Weights of a small transformer language model: LayerNorm before each block.
Each number is 128 + 24 x the weight over its row's rms, rounded and kept within 0 to 255. Layers, rows and columns count from 0. The size above them is the row's rms in percent of the matrix's.

# layer 7 MLP up, 384x96, rms 0.243, rows 291-359, columns 48-95
size [ 78 101 120 104  96 102 103 107 100 106 102 114 100  74 103  77  98  97  79 108 109  88  98 106 111 115  93  85  94  72  82 108  88 114  71  79 108 100 111  99 106  94 100 119  89 109 100 111  98 104 112  92 109 111 106  87  74 114  86 102 119  83 100 118 108 111  83  97 103]
[[131 117 123 152 126 131 117  96 134 170 158 124 131 131 149 154 157 131 125 193 158 152 145 141 106 114 134 134 156  96 182 129 116 136 121 174 133 125 141 144 128 104 157 123  65  91 108 108]
 [119  76 119 110 122 111 124 140 107 130 127 118 159 156 105 120 104 184 135 137 153 127  88 131 102 114 105  90  80 143 110 156 121 160  91  68 134 136 112 101 139 104 110 137 162 112 131 124]
 [144 121 129  73 141  86 113 117 131 101 148  60 120 143  72 127  74 170 117 142 148 152 130 100 153 122 116 120 168 169 124 128 136 145  84 109 155 159 131 102 126 159 107 110 133 127 131 139]
 [109  88 140 158 186 129 115 169 125 129 114 149 114 107 127 119 154 140 116 111 125 150 132 169 101 119 126 124 125  90 135 130 133 139 156 108 152 130  73 133 136 116 126 146 123 129 127  95]
 [154  72 133 109 130 141 166 118 130  70 140 101 112 105 143 153 116 116 130 119 134 116 108 103 140 160 104 142  99 143 127 139 108 115 123 131 102 137 184  83 157 126 141 123 140 158 123 146]
 [ 96 147 131 119 125 138  92 116 113 101 127 172 136  86  76 109 139 121 137 105 121 133 103 113 118 155 150 152 124 110 131 107 126 105  85 148 142 138 184 114 140 127 156 106 117 162 104 143]
 [137 112 154 109 138  41 161 135  91 108 116  49 129 156 128 120 126 152 153 126 114 176 139 114 114 124 104 118 126 153 160 136 116 102 142 128  91 104 115 150 143  96 123 117 124 167 130 150]
 [118 123 141 146 143 101 156 140 118 112 128 162 154  94  82 124  91 118 132 107 142 124 156 203 104 146 141 148 119 100 129 103 110  96 154 149 131 149 144 128 110  95 148 149  81 131 108  83]
 [148 130 160 146 134  98 128 170 114  85 164 115 109 117 105 144 129 133 138 141 119 114  84 138 114 129 159 111  71 176 155 120  97 126 152 132 154 113 169 165 114 120 109 124 105 136 129  93]
 [131  94 138 138 153  96 169 113 108  84 128  37 112 126 128 120 111 163 112 158 129 134 125 111 113 147 128  92 129 149 155 122 109  93 155 114 158  91 152 150 128 120 154 131 117 123 133 111]
 [151 137 120 120 166  66  69  94  96 102 141 100 120 166 116 107 117 103 138 175 149 121 158 105 109 110 100  66 146 147 170 132  93 136 154 161 113 124 143 153 118 119 153 145 136 134 123 120]
 [115 116 135 138 170  61 134 170 127 116 167 131 153  89 141 100 135  81 127 134 146 132 104 136 117 143 107 126 129 143  80 103 153 141 146 131 105 110 160 176 124 135 159 147 125 135 118 172]
 [107 130 111 127 137 140 148 129 155 123 126 128 130 134  97 135  89 134 132 114 121 146 155 121 128  95 119 123 188 131 133 136 154 133 121 119 135  78  89 167 141 136  94 182 133 137  95 132]
 [137 121 132 123 135 131  88 112  98 105  89 122 119 110 127  95 131 169 137 149 145 134 140 140 156 143  91  80 138 145 117 161 129 136 129  81 114 138 172 121 111 133 141 127 168 183 125 130]
 [107 127 184 120 115 102 128 114 122 132 123 117 170 130 105  94  89 114 174 123 108 116 146 131 117 165 108 139 134  86  99 127 132 157 110 119 119 148 123 116 113  96 131 136 146 138 118 173]
 [160 122 101 164 123 122 157 103 107 151 145  87  90 126 130 161 133 145 131 210 107 127 130 112 130 141 120  70 146 143 118 149 119 126 141 122 103 131 153 137  68  96 136 131 104 133 126 116]
 [125 146 147  93 157 144 111 150  86  82 136 159 171 103  95 104 153 104 144 175 125 127 124 123 116 170 118 121 109 100 106 137 123 125 129 158 144 153 142 104 102 110 115 111 142 120 131 113]
 [112 133 117 145 133 154 116 103 114 118 126 116 158 133 158 101 161 119  85 120 140 147 159  93 126 155 133 106 124 158 175 118 145 167  91 145 151 128 130 135 126 137 156 137 126  98 126  64]
 [157 127 129 107 158 117 124 138 126 108 104 123 107 149 114 109  74 140 167 115 128  95 111 107 157 113 103 114 136 158  81 170 133 124 136  65 125 131 150  88 130 118 150 135 150 204  98 141]
 [132 124 150 119 114 129 145 137  95 126 158 138 121 113 133 157 166 120  91 176 122 121  96 137 101 176  98 127 123 115 133 125 138 112 133 155 117 183 179 126 116 143 189 123 115 124 118 120]
 [158 131 140 103 161 129 109 130 153  93 134 145 109 100 125 192 126 181 133 149 120 126 116 150 104 162 132 143 139 175 123 143 128  97 151 147 144 112 105 135  88 135 139 128 119 150 127 121]
 [101 138 140  79 161  97 131 137 164  98  98 120 124 123 125 145  87 145 127  94  98 141 180 123 146 114  97 129 158 145 139 129 120 140  87 140 104  78 136 151 146 152 102 131 151 157  97 149]
 [151 121 114 128 130 133 141 146 129 101 161 131 163 148 108  94 110 131 142 112 107 131 108 126  94  91 115 157 106 106 166 135 150 165 115 119 174 110  78 126 132 121 132 186 140 116 103 134]
 [ 98 128 118 143 186 101 116  94 137 122 111 126 120 150  97 196 145 165 165 144 171 186 129 140 138 121 127 128 152 165 173 106 105 108 160 157 175 130 116 133 112 110 110 170 104 123 127  79]
 [125 135 154 132 102 100 101 119  78 125 141 109 126 130  89 112 172 151 125 167 126 199 104 124 125 145  93 133 163 105 159 144 126 128  59 110 137 172  97 139 131 142 123 127 150 122 138 162]
 [139 117 128 119 111  84 124 173 139  87 149 104 139  80 147  95 155 133 106 110 116 121 123  86 129 143 111 113 141 109 155 102 155  77 130  94 145 135 165 160 101 130 139 118 139 105 112  96]
 [ 99 181 122 145 152  77  90 176 124  88 130 127 161 130  77 127 139 118 137 136 161 126 145 107  86 145 131 100  95 124 179  92  75 155 133 153 144 133 139 164 104 120 151 140 139 120 114 146]
 [110  98 150 112 113 156 152 147 110 148 135 107 152 138 143 111 146 145 100 172 121 119 105  74 118 126 114 141  91 135 138 146 195 107  95 122  90 160 142 117 131 123 154 122  66 124 122 120]
 [123 101 137  93 150 114  95  95  82 112 142 122 103 130 139 126 139 151 134 116 123 156 131 125 139 125 121 147  77 160 142 136 136 119  95 121  90 108 151 103 131 122 111 129  97 173 133 129]
 [107 205 130  93  86 136 113 147 107 126 132 153 104 102 105 125 128 104 163 138 121 164 156 141 153 108 145 125 172  93 121 128 120 131 155 161 177 139 131 135 116 139 106 105 134 130  97 138]
 [117 143 148 124 113  88 117 124 146 146 176 120 151  86 129 126 164 143 105 164 140 168 133 129 116 144  78 138 106 109 151 170 135 117 104 147 144 151 112  99  97  87 148 142 104 120  88 150]
 [143 120 131 140 101  92 138 139  85 129 130  91 129 121  91 132 152 152 143 186  99 153 116 120 108 131 120 129 179 117 154 128 119 117 148 152 121 150  89 137  99 132 139 177 131 133 130 124]
 [ 92 113 170 145 125 137 137 144 127 137  82 129  74 143 137 149 141 137 138 146 130 136  96 111 110 184 126 116 127 120 128 132 127 125  95 118 102 152 120 106 146 143 140  85 175 134 149 126]
 [106 136 138 154 140 108 126 137 136 102  93 135 113 100 133 115 154 121 146 116 137 138 109 154 108 182 127 127 129 109 114 123 179 126 100 153 130 163 151 172 116 122 150  95 113 122 108 113]
 [138 146 177 121 160 104 142 170  92  99 122 105 158 110  96  84 150 100 143 122 131 147 136  90 115 138  79 104 123 126 117 143 137  93 119 144 107 120 101 117 108 131 122 143 176 160 124  89]
 [ 94 137 128 139 113  75 127 124 145 139 171 116 151 129 128 163 148 118  96  96 144 139 150 119  89 123 126 125 115 107 146 120 115 120  82 154 167 112 105 157 138  87 141 101  84 117 104 112]
 [129 112 141 141 120 148  77 106  94 147 124 146 106 132 142 120 141 187 146 149 129 158 166 125 167 115 137 118 147 110 110 141 124 102 156 121 122 115 107  88 123 129 190 117 119 142 117 129]
 [121  96 116 143 191 130 113 142 117 111 164 127 112 114 111 133 121 150 113 166 116 139 144  97 116 112 111 107 165 110 178 120  82 164 150 156 125 120 102 146 104 174 173 167 155 110 126 109]
 [103 177 126 124 104 147 144 160  84 134 149 117 159 127  97 138  94  78  98 155 149 144 123 148 123 156 127 126 136 107 132 122 114 146 139 177 146 121 170 149 140 141 146 139 107 139 110 113]
 [ 87 104 177 127 101 128 124 128 119 165 111 100 184 154 169  78  97  91 147 142 121 140  92 117  69 121 128 135  95 167 130 135 155 107 104 142 123 142 170  71 117 129 105 117 119 114 106 134]
 [126  88 227 156 118 124 115 166 114 123 145 108 119 144 145 122 107 131 123 159 151 129  82 110 139 147 108 137 114 116 118 103 125 126 118 121 140 148  93  87 131 115 113 124 146 130 126 137]
 [110  75 133 125 121 123 137 143 113 118 131 130 106 157 147 140 116 195 101 157 121 133 145 126  97 146 127 127 107 127 119 142 120 117 136 146  94 162 145 139 141 150 177  93 123 115 129 174]
 [114 137 117 100 158 116 117 141 139 118 204 106 105 130 158 106 117 143  87 125 101 167 119 117  68 107  93 104 128  95  95 136 133 116 119 103 139 118 172 135 145 132 121 164 164 113 125 121]
 [101 125 142 126 130 147 115 118 127 122 103 111 139 144 142 172 115 109 109 158 180 174 147 138 121 133 111  81 166 110 114 144 136 157 131 130 121 129 112 114 133  99 153 111 119 124 122 138]
 [134 111 163 172 155 131 141 124 110 104 140 144 151  83 112 149 132  90 132 113  88 132 114 139 106 164 112 135 144  81 100 132  97 167 129 149 122  83 103 162 124  92 140 177 114 143 107 134]
 [123 124 144  89 130 105 126 126 116 139 144 102 183 141 126 134 163  74 109 128  62 118 193  96 157 127 126 144  97 144  93 120 150 119 101 104  92 102 128 106 148 129 105 141  94 141 110 122]
 [131 100 180 131 165 120 124 145 139 103 137 102 140 121 146 114 129 123 102 123 117 137 125 109 140 153 107  78 113 122 121 145 123 187 153 112 136  93  79 147  91 110 131 151 154 107 126 139]
 [ 81 154 133 103 104 118 108 128 127 128 130 146 114 106 135 146 123 120 117 136 170 174 151 122 118 152 150 118 120  94 163 123 154 134 181 157 123 153 128  93 139 113 145 136 122 138 112  92]
 [124 122 159 103 108 141 123 137  93 132  91 104 166 169 139 110  97 101 116 169 154 124 100  96 134 192 115 140 172 112 131 134 149 144 130  91 138 140 109  77 104  93 118 133 140 145 119 153]
 [144 100 137 152 125 133 116 120 101 111 179 141 128 118  93 110  98 137 103 115  88 157 123 178  96 105 138 120 101 129 123 163 110 146 124 125 167 126  80 135 124 144 177 175 176 116 126 119]
 [138 154 135 117 140  78 166 146 104 112 148  48 139 135 131 147  94 144  86 127 100 153 129 135  95 114 105  61 105 122 138 139  96 132 145  91 129  99 147 151 144  99 139 149 146 133 135 106]
 [ 98 130 128 108 133  87 119 111 148 131 145 124 124 115 146 157 149 153 126 123 112 129 105 156 148 153  95 117 141 122 124 149 109 177 167 171 144 167 118 140 104 122  98 172 109 136 108 179]
 [139 103 156 125 104 149 126 123 114 149 108 119 106 122 135 125 148 168 178 174 201 155 115 144 141 146 137 132 121 132 147 127 134 118 158 183 131 127 128  63 121 133 143 114 148 125 121 128]
 [ 88 111 167 118 118 109 112 100 125 138 127 120 126 128 109 143 146 112 119 120  91 113 133 104 148 146 117 122 145  92 116 124 163 137 125 120 120 121 128  95 119 155 167 109 126 146 110  94]
 [ 82 142 162  89 103 104 172 135 130 129 148 103 128 148 138 150 117 156 117 113 117 109 158  75  65 122 131 146 102 183 122  98 116  95 120 160 112 140 136 146 146 137 168 124 134 149 103  87]
 [109 132 143 113 109  99 133 167 124 120 128 117 174 108 135 189 134 141 117 102 121 158 151 153 137 175 112 129 135 165 116 124 106 186 146 109 156 111  97 148 104 116  97 172 117 130 121 144]
 [123 153 161 114 179  99 112 144 124  93 131 138 147 133 104 114  88 137 121 104 136 119 127 113 103 120  61 120 102 129  89 181 159 138 119 131 102 102 121  89 138 131 153 148 146 148  98 150]
 [146 144 112 113 182 136  95 106 133 102 167 139 135 117 100 149 131 184 120 142 158 132 105  93 120 116  88  86 146 179 126 151 131 162 152 111 143 134 139 143  86 126 140 133 132 130 118 154]
 [124 126 154 115  85 125 157 157 131 136 128 136 140 101 127 115 137 139 109 104  90 117 122  96 129 179 104 184 118 147 117 126 182  80  99 133 105 121 108 108 177 142 144 117 114 164  91 111]
 [139 109 188  67 131 111 136 156 121 121 106 129 115 121 113 130 141 158 125 130 191 141 118  99  87 140 125 145 101 138 156 121 178 137 117 139 110 143 112  94 134  81 125 104 142 136 115  92]
 [ 56 155 121 144 135 109 140 128 135 121 112 114 169 122 148 149 137 102 123 141 154 119 118 140  99 105 111 133  78  95 137 113 108 123  85 116 154 152 140  90 136 146 127 154 140 144 117  85]
 [118 135 154 120 187 113 123 154 119  76 123 139 140 104 116 115 113 172 137 118 150 121 163 124 104 149  81 102 145 114 108 139 150 157  99 151 133 115 141 121 131 130 136 134 156 153 100  95]
 [133 119 135 106 116 151 120 133 108 109  77 119 154 134 122 169 121  97 118 112 168 125 140 117  90 172 103 117 110 147 162 148 127 124  89 136 128 149 172  74 107 128 137 105 147 138 133 143]
 [121 143 133 123 112 123 111 122  74 132 168 127 141 125 137 136 109 152 130 128 109 150 110 141 109 110 128 139 127 165 158 129  98 101 150  72 115 163  92  92 127 128 156 160 128 168 111 129]
 [136 142 130 112 139 149  88 113 109 130 112  93 136 140 143 159 112 164 109 139 131 128 144 136  89 109 125  89 115 144 141 139 134 141  84  89 163 153 132 127 118 143 165 127 141  96 126 123]
 [ 77 109 139 159 150 145 154 130 118  80 136  87 129 146 136 134 105 134 109 135 134 138 129 167  86 127 108 103  95  91 108 170 147 131 138 125 117 159 103 108 135 158 150 164 162 125 128  87]
 [122 153 142 126 109  89  66 158 138  96 151 130 120 118 142 110 121 155 135 115 114 162 144 131  87 169  97 167 136 142 115 137 139 139 119 161 157 123 113 129 120 116 125 151 148 165  86 138]
 [126 100 123 142 105 110 117 103  69 141 184 166 155 154 120 136 117 119 128 126 129 149 149 125 124 100 149 146  75 129 162 119 141 171 147 151 130 126 123 107 137 138 111 130 110 141 130 151]
 [131 111 138 106 143  85 113 114 125 118 143 105 136 152 139 134 113 148 147 110  96 168 132 135 112 101 112 121 136 163 161 129 132  78 101 116 129 138 103 157 127 155 102 163 101 158 103 135]]
# layer 7 MLP down (transposed), 384x96, rms 0.163, rows 291-359, columns 48-95
size [ 87  96 114  88  93 101 102  96 100 102  97 116 103  82 104  77  90  86  91 119 104  99 100 107 116 106  82  89  94  78 147 113  95 105  74  92 103  88 103 103 102  92 100 135  81  99 102 112  95  97 109  98  99 109 107  85  72 101  90  89 111 115 105 109 100 103 107 100 105]
[[132 114 151 116 135 126 126 138 131  94 141 119 119  89 154 123 144 127 125 101 130 131 103 129 121 142 162 102 105 134 120 173  79 103 110 143 126 149 131  91  70 163 143 112 134 100 115 134]
 [115 157 160 137 136 143 129 129 146 108 135 168 172 116 161 129 134 131 148 105 119 154 176 121 138 119 141 104 124 132 175 139 138  75 129 182 122 124 127  84 132  86 145 143 125 128 210 102]
 [144 120 133  94 166 104 129  62 151  94 110 104 163 146 146 125 132 101  96 149 174 142 113 132 146 145 144 117 133 115 151 125  90 100 132 116 119 132 171 143 120 125 139 139 135 115 135  96]
 [139 103 110 128 138 148  98  78 166 108 135 132 122 127 156  95 117 137 180 105 180 136 139 127 108 119 106 130 100 172 110 135 166 117 110 116  97 109 145 131 141  94 117 108 136  97 162 165]
 [143 138 115  94 143 129 112  84 113 138 135 145 155 117 157 142 147 128 140 160 130 110 134  84 110 112 106 155  90 100 137 119  94 150  85 166 116 131 140 115 126 146 144 125 137 192 101 125]
 [163 127 115 125 133 100 159 116 130 136 133 103 136 127 145 123  87 109 117 114 125 110 129 146 165 128 113 130  97 133 116 128 150  88 151  82 133 159 171 141 122 131 111 169 160 126 157  80]
 [ 78 145 119 163  96 149 122 152 152 137 113 117 112 114 151 126 102 104 129 147 156  90 122 133  90 101 139 137 121 117 150 100 135 148  71 144 116 105 165  92 110 125 118  98 193 137 183 104]
 [153 126 109 163 159 160 142 140 104 108 126 133 104 138 151 151 110 116 101  71 153 167 108 103 141 148 134 162 120 151 175 118 151 147 145 102 116 118 146 136  90 152 105  93 143 153  96 144]
 [131  93 125 118 138 117  70 136 151 141  99 132 133 139 102 116 124 150 134 106 135 135 104 115 146 118 141 133 118  87 109  66 153 144 121  76 120 112 150 129 109 114 112 102 130 146 164 126]
 [ 86 113 116 120 124  89 150 135 142 160  99 101  97 141 162 140 154 106 111 122 149 154 160 126 111 120 143 113  91 137 165 114 170 166 135 114 121 123 108 124 138 112 121 106 136 113 119 145]
 [107 155 130 157 108 111  92 121 109 159 117 154 107 129 170 120  92 101 113 140 145 154 114 141 171 111  86 121 148 145 123 145  95 126 131  75  91 126 118 100 182 153 149 115 163 140 176 111]
 [178 138 175 118 144 127 105 121 108 101 119 118 107 112 128 156 128 142 130 122 153 114 122 100 123 145 102 165 126 121 176 135 143  70 126 148  88 124 174 112 150  90 132  79 146 101 127 142]
 [121 121 132 112 126 131 120 129 116 105 167 123 125 142 162 136 112  93 145 149 173 148 144 147 148 152 155 159 140 106 133 111 131 122 105 120 120 168 158 133 109 152 145 140 177 160 126 110]
 [144 102 124 136 123 126 141 129 105  99 137  82 133  99 179 103 156 104 137 157 117 125  90 149 173 122 168 135 105 128 104 150 112 158 146 147 132 129 117 100  85 134  97 153 118 155 142 113]
 [125 136 129 145 156 149 125 132 147  97 149 117  41 117 163 184 125  93 100 180 136 124 108 125 140 105 143 126 114 162 164 132 104 103  89 171 148  85 114 165 129 123 170 125  96 129 115 120]
 [118 144 126 118 145 151 104 164 105  56  94 148 100  96 135  91 118  89 172 125 126 102  82 148 111 115 166 178 124  92 109 152  99 141 168 117 146 144 151 148  93 153 120 142 121 118 149 134]
 [121 121 132 119 125 180 167 114 114 175 129  99 104 115 130 129 169 129  96 121 131 145 107  99 108 118 146 127 138 117 133 103  78 117 136 139 130 125 172 104 138 106 138 102 128 161 132 122]
 [ 97 108 141 138  82 156  91  83 116 149 147 131 122 124 108 135 124 136 109 125 134 105 132 108 148 143 159 177 136 149 148 102 147 142 139 186 122 120 162 154 140  96  95  92 114 159 118 131]
 [160 127  83 132 145 136 156 182 127 139 113  77 125 125 109 131 110 102 136  78 142 131  70 157 176 103 152 144 126 123 108 124 127 161 128 137 194 113 129 111 129 145 105 141 138  87 185 141]
 [112  82  71 125 176 120 124 154 143 140 127 161 105 139 151 108 127 137 162 137 106 166 148 134 140  81 136  83 149 125 120 117 139 134 120  58 151 126  97 175 127 124 125 109 135 119 150 115]
 [121 157 116 144 164 104 140 102  77  76 122 135 118 125 120 124 147  93 155 116 140 130  91 127 153 144 137 134 190 153 112 102 162 107 144 139  99 123 107 124 137 126 126 120 140 154 122 120]
 [ 70 101 151 146 128  96 120 159 112 150 112 145 103 123 142 132 134  89 128 173  86 165  88 139 137 141 149 153 143 125 133 104 176 127 127 113 132 153 105  95 120 159 143 141  87 103 133 115]
 [175 109 124  94 138 172 125 141 131 127 116 105 103 119 170  90 108 142 125  99 137 154 116 143 106  92 114 111 140 118  94 143 153 140 122 142 116 105 153 112 120  91  94 129 107  85 131 137]
 [ 94 112 137 118 140  88  87 157  96 129 119 119 104 142 107 143 118  89 131 163 118 141 121 122 157 132 154 146 143 105 107 151 194  91 102 109 136 143  92 114  99 133 130 143 158 127 166 126]
 [135 101 129 208  89 123 116 149 110 128 126  56 126 129 114 121 139 102 167 112  92 135 153 108 115 113 127 124 134 162  67 147 114 139 129 163 175 129 144 150 136 138 135 160 130 105 125 142]
 [133 140 140 125 129 133 111  84  82 130 179 118 133 119 149 101 112  85 135 137  70 134 166 109 129 128 132 115 167 158 164 135 117 125 149 110 155 118 145 191 149 110 134 173 112 136 141 121]
 [125 132 128 137 144  83 130  90 106 112  90 109 151 130 150 124 118 112 182 175  84  78 103 131 151 160 165  93 138 137 160 100  97 111 145 119 128 127 127  78 126 142 139 105 111 101 173 106]
 [101 124  71 160 185 112 129 120 123  71 158 132 136 132  97 117 146 123 104 136 155 121 130 165 127 136 163 140 137 128 141 126 114 107 174 116 145 134  95 148 119 142  87 168 111 124 124 121]
 [ 96 121 139 180 125 144 135 133 101 134  90 138 153 117 141 128 158  98 132 142 122  86 123 103 121 130  94 137 154 123 150 117 124 172 105 143 149 157 118 124 101 105 145 128 130 146 113 137]
 [126 127 113 113 168 112 121 115 127  83 128 167 151 156 107 118 118 150 174  97 118 124 148 121 103 115 133 125 137 134 146  71 160  88 147  91 116 169 122 151 168 148 157 147 156  51 158 125]
 [125 143 122 147 114 120 153  87 123 151 142 109 128 190 106 120 104 158 122 157 107  97 124 158 108 150 102 109 121 115 163 158 124 146 113 142 105 100 112 125 208  95 120 160  88 100 136 156]
 [136 111 107 165 170  99 111  93  95 100 157 158  75 134 148 121 121 130 116 116 141 109 146 101 114 118 127 116  76 153 134  98 113 131 129 130 130 106 167 152 139 121 152 116 133 137 157 159]
 [136 111  86 116 138 121 171 110 142 169 128 145 150 128  83 144 178 140 109 119 129 139 124 137 165 107 126 153 153 136 122 145 127 128 169  85 118 130 118 184 109 144 166 136 155 118 112  90]
 [160 153  98 129 148  77 160 142 154 102  94 125 109 120  86 138  79 129 137 166 137 167 132 163 133 193 144 136 116 156 150 129 123 143 120 108 108 124 135  68 102 119 114 130  91 158 134 115]
 [127 106 114 178 130 139 120 124 164 124 115 147 115  87 144 175 132 119 136 137 158 111  84 153 125 124 181 126 127 126  93 157 162 126 165  95 174 167 135 138  65 122  87 102 124 141 124 149]
 [164 100 106 115 150 140  95 137  88 133  99 118 139 103 157 123 142  77 147 149 139 143 132 144 127 111 164 175 112 138 147 147  93 147 138 124 161 136 136  72 127 144 112 127 134 128 123 128]
 [130 154 122 101 164 149 138 146 193 120 141  88 180 120 146 152 101 151 110 138 175  86 134 166 138 111 118  79 153 145 130 145 147 132 111  77 114 127  95 136 113 125  97 117 138 139 136 132]
 [144 136 121 123  92  97 139  94 142 152 126 146 107 124 145  96 141 115 114 162  94 124  97 114 148 102 106 161 116 149 108 131 138 113 108  87 144 134 116 183 128 148 123 138  99 145 119 148]
 [172  95 107 127 150 134 116 128 131 141 115 129 142 115 153 114  87 151 159 170 101 146 124 136 133  88 108 110  68 137  92 124 120 160 153 142 115 111 134 154 106 136 141 107 133 117 144 114]
 [ 90 121 126 113 110  91 127 179 135 106  94 117 159 113 142  86 131 113 159 152 122 121 139 170 150 108 138 151 122  97 155 116  84 132 148 141 122  94  92 121  95 114 138 169  87 148 102 124]
 [148 169 122 123  58 122 149 138 131 137 156 130 181 114 152 150 139 102 110 109  76 133 137  93 127 105 124 149 160 118 123 140 161 151 139 165 118 127 121  94 143 126 151 129 134 177 135 115]
 [111 106 134 111 148 140 156 118 117 169 150 133 145 165 200 116 142 112 147  76 122 165 128 164 109 146 157 113  95 112 109 138  71 113 129 134 152 110 101  99 140 135 127 133 146 107 124 159]
 [148  99 121 105 142 144 123 115 147 142  95 150 107 130 171 133 169 106 103 134 126  89 106 153 156 147 116  91 121 150 136 145 166 142 181  75 145 146 148 153 138  92 136 171  97 122 138 113]
 [ 82 120 131 155 152 105  71 151 101 116 106 102 170 148 117 132 119  80 147 151 154 152 135 132 103 109 113  76 132 178 123 146 147 132 131 124 134 123  68  97 124 132 151 129 118 130 150 191]
 [122 139 149 132 138  76 110 116 110 133  96 133 131 142 163 176 150 127 137 113 152 134 168 116 152 122 142 138 100  83 110 101 133 102 124 141 119 106 123 143 134 111 133 113 137 134  91 166]
 [192 125 122 107 153 155 132 106 118 130 135 119 124 115  91 107 169  98 105 143 138 137 134 134 145 140 122 123 151 154 128 133 112 160 102 119 120 110 116 180 117 173 178 144 107  99 144  85]
 [120 110 139 134 133 137 140 136 138 122 122 130 114 137  87  77 131 148 131 123 159 105 107 128 137 101 133 149  74 134 127 127 109 150  90 114 130 143 134 167 126  82 112 157 147 145 102  92]
 [144  90  84  99 146 153 128  96 125 157 126 113 144 131 133 126 148 127 136 163 102  99 169 107  85 135 119 123 129 108 129 140 133  88 137  93 128 148 156  98 152 141 132 133 169 146 120 162]
 [108 117 135 119 106  75 141 118 105 142 129 153 115 122 139 154 122 150 119 141 152 140  92  79 120 136 174 153 174 143 151  83 107 141 139 156 132  96 133  88 110 155 125 139 123 126  96 128]
 [149 145 131 151 128 165 126  98 149 139 159 123  81 130 136  78 165 160 114  93 108 143 122 154 152 151 142 137 111 151 116 148  89 159 124 178 123 119 122 101 138 127  54 115 114 110 117 127]
 [119 168 103 121 149 102 137 115 137 155 121 104 126 118 130 160 122  86 140 131 153  86 118 148 124 110 119  84  86 125 101 141 142 174 125 104 137  99 180  96 132 130 140 124 175 125 143 100]
 [146 153 139 169 145 132 132 142 115 131  80 115 137 127 117  91  89 129 145 145 172 133 156  87 118 116 151 118 155 119 115 132 132 174 124 143 139 108 120 100 164 154 173 157 136 120 149 105]
 [151 135  93 107 159 128 141 123 121  81 136 134 106 142 200 155 129  83 131  77 145 114 104 167 144 121 126 155 142 158 152 114 150 130 123  92  87 167 139 130 115 113 135  59 127 146  91 138]
 [115 148 123 105 115 154 129  77 158 131 185 163 100 116 113 126 120  87 139 130 144 124 120  77 147  75 132 135 117 183  94 112 122 106 104 115 131 126 123 170 138 120 114 180 130 166 107 105]
 [100 136 112 162 123 133  95 150 168 109 101  74 157 144 144 113 102 169 113 126 124 115 139 176 159  65 166  82 136 148 133 130 108 103 145 143 140 142 105 106 100 104 109 106  98 126 149 101]
 [150 132 151  93 164 143 113 132 128  96 129 110 117 129 135  98 149 108 175 146 131 143 140 114 120 138 139 113 144 145 116  68 128 171 150 111 110 141 131  78 124 107 164 135 129 137 166 120]
 [127 158 108 140 131 154 151 118 108 115 122 161 151 118 128 138 139 120 125  49 109 104 116 132 134 146 125 138 118 119 131  41 110 145 119 168 135 130 114 129 135 147 159 102 114  68 189 165]
 [133 149 125 145 140 111  94 122 114 145 130 143 141 130 126 152 138 100 130  83 121  98  96 120 127 165 191 145 108 150 135 138  96 147 142 141 105 100 166 142  93 145 119  83 181 120 109 119]
 [129 121 102  88 137 120 131 162 105 129 100 151 102  99 159 115 121  79 126 109 126 124 106 117 149  83 124 121 130 109 117 147 101 148 165  97 174 159  72 170  80 141  81 170 133 175 106 178]
 [158 127  91 166 139 120 132 140 134 116 132 105 154 144 111 112 132  70 118 131  74 134  96 146 177 139 197 131 157 173 106 138 124 157 144 123 142  97 148 128 117 123 127 155 115 115 137 144]
 [164 111  50 100 157  79 127 117 108 121 154 160 128 139 156 176 139 115 144 130 143 133 146 116 156 134 118 112 142 115 150 136 129 117 126 112 129 127 166 122 156 111 114  83 176 144 150 167]
 [127  97 134 112 103 135 111 145 145 153 141 149 130 182 102 161 103 133 129 145 151 137 164 125 108 125 115 139 124 129 150 103 163 137  95 109  98 126 156 114 162 117 127 132 128 146 109 139]
 [182 110  83 106 149 149 120 105 154 150 171 120 141 141  94  59 147 161 126 141 138 110 124 118 186 117 137 120 164 150 121 132  74 100 127  89 147  89 158 104 117 106 116 114 104 119 130 166]
 [152 147 138  73 133 101 114  85 106  87 165 139 111 124 160 161 113  85 161 125 128 118 180 123 121 161 128 147 102 108 164 141 127 107 158  80 115 115 106 178 115 142 144 123 119 131 130 130]
 [160 177 118 165 128 127 125  95 163 123 145 175 134 105 145 132 168 151 119 134  85  88 143 126 124 113 147 110 143 111 136 156 139 140  94 137 163 107 163 146 108 133 120 105 157 121 154  97]
 [132 139 102 138  92 147 134  87 139 163 142 160 146 115 122 104 154 110 155 133  90 172 114 113 153 128  95 108 146 133 143 133 157 167 127 137 144 100 127 145 124 125 141 126 169 153 150  90]
 [112 120 117 122 113 161 107 146 150 129 156 130 109 176 137 106 124 152 122 165 171 169 167 129 105 138  93 128 138 102 142 169 165 125 127 129 150 145 136 122 146  95 148 141 114 147  66 142]
 [125 139 122 141 127 166 145 121 145 134  97  84 136 118 150 115 125 160 109 136 105 104  82 108 130 117 100 153 147  85 120 145 187  91 120 163 138 116 127 110 137 122 125 101 147  93 117  75]
 [ 89 132 122 135  92 151 153 151  75 146 104 108 117 126 126 154 109 116 116 152 179 105 133 169 129  82 139 146 131  94 125 129 149 133 148 141 117 145 154 122 139 148 117 121 152 121  85 122]]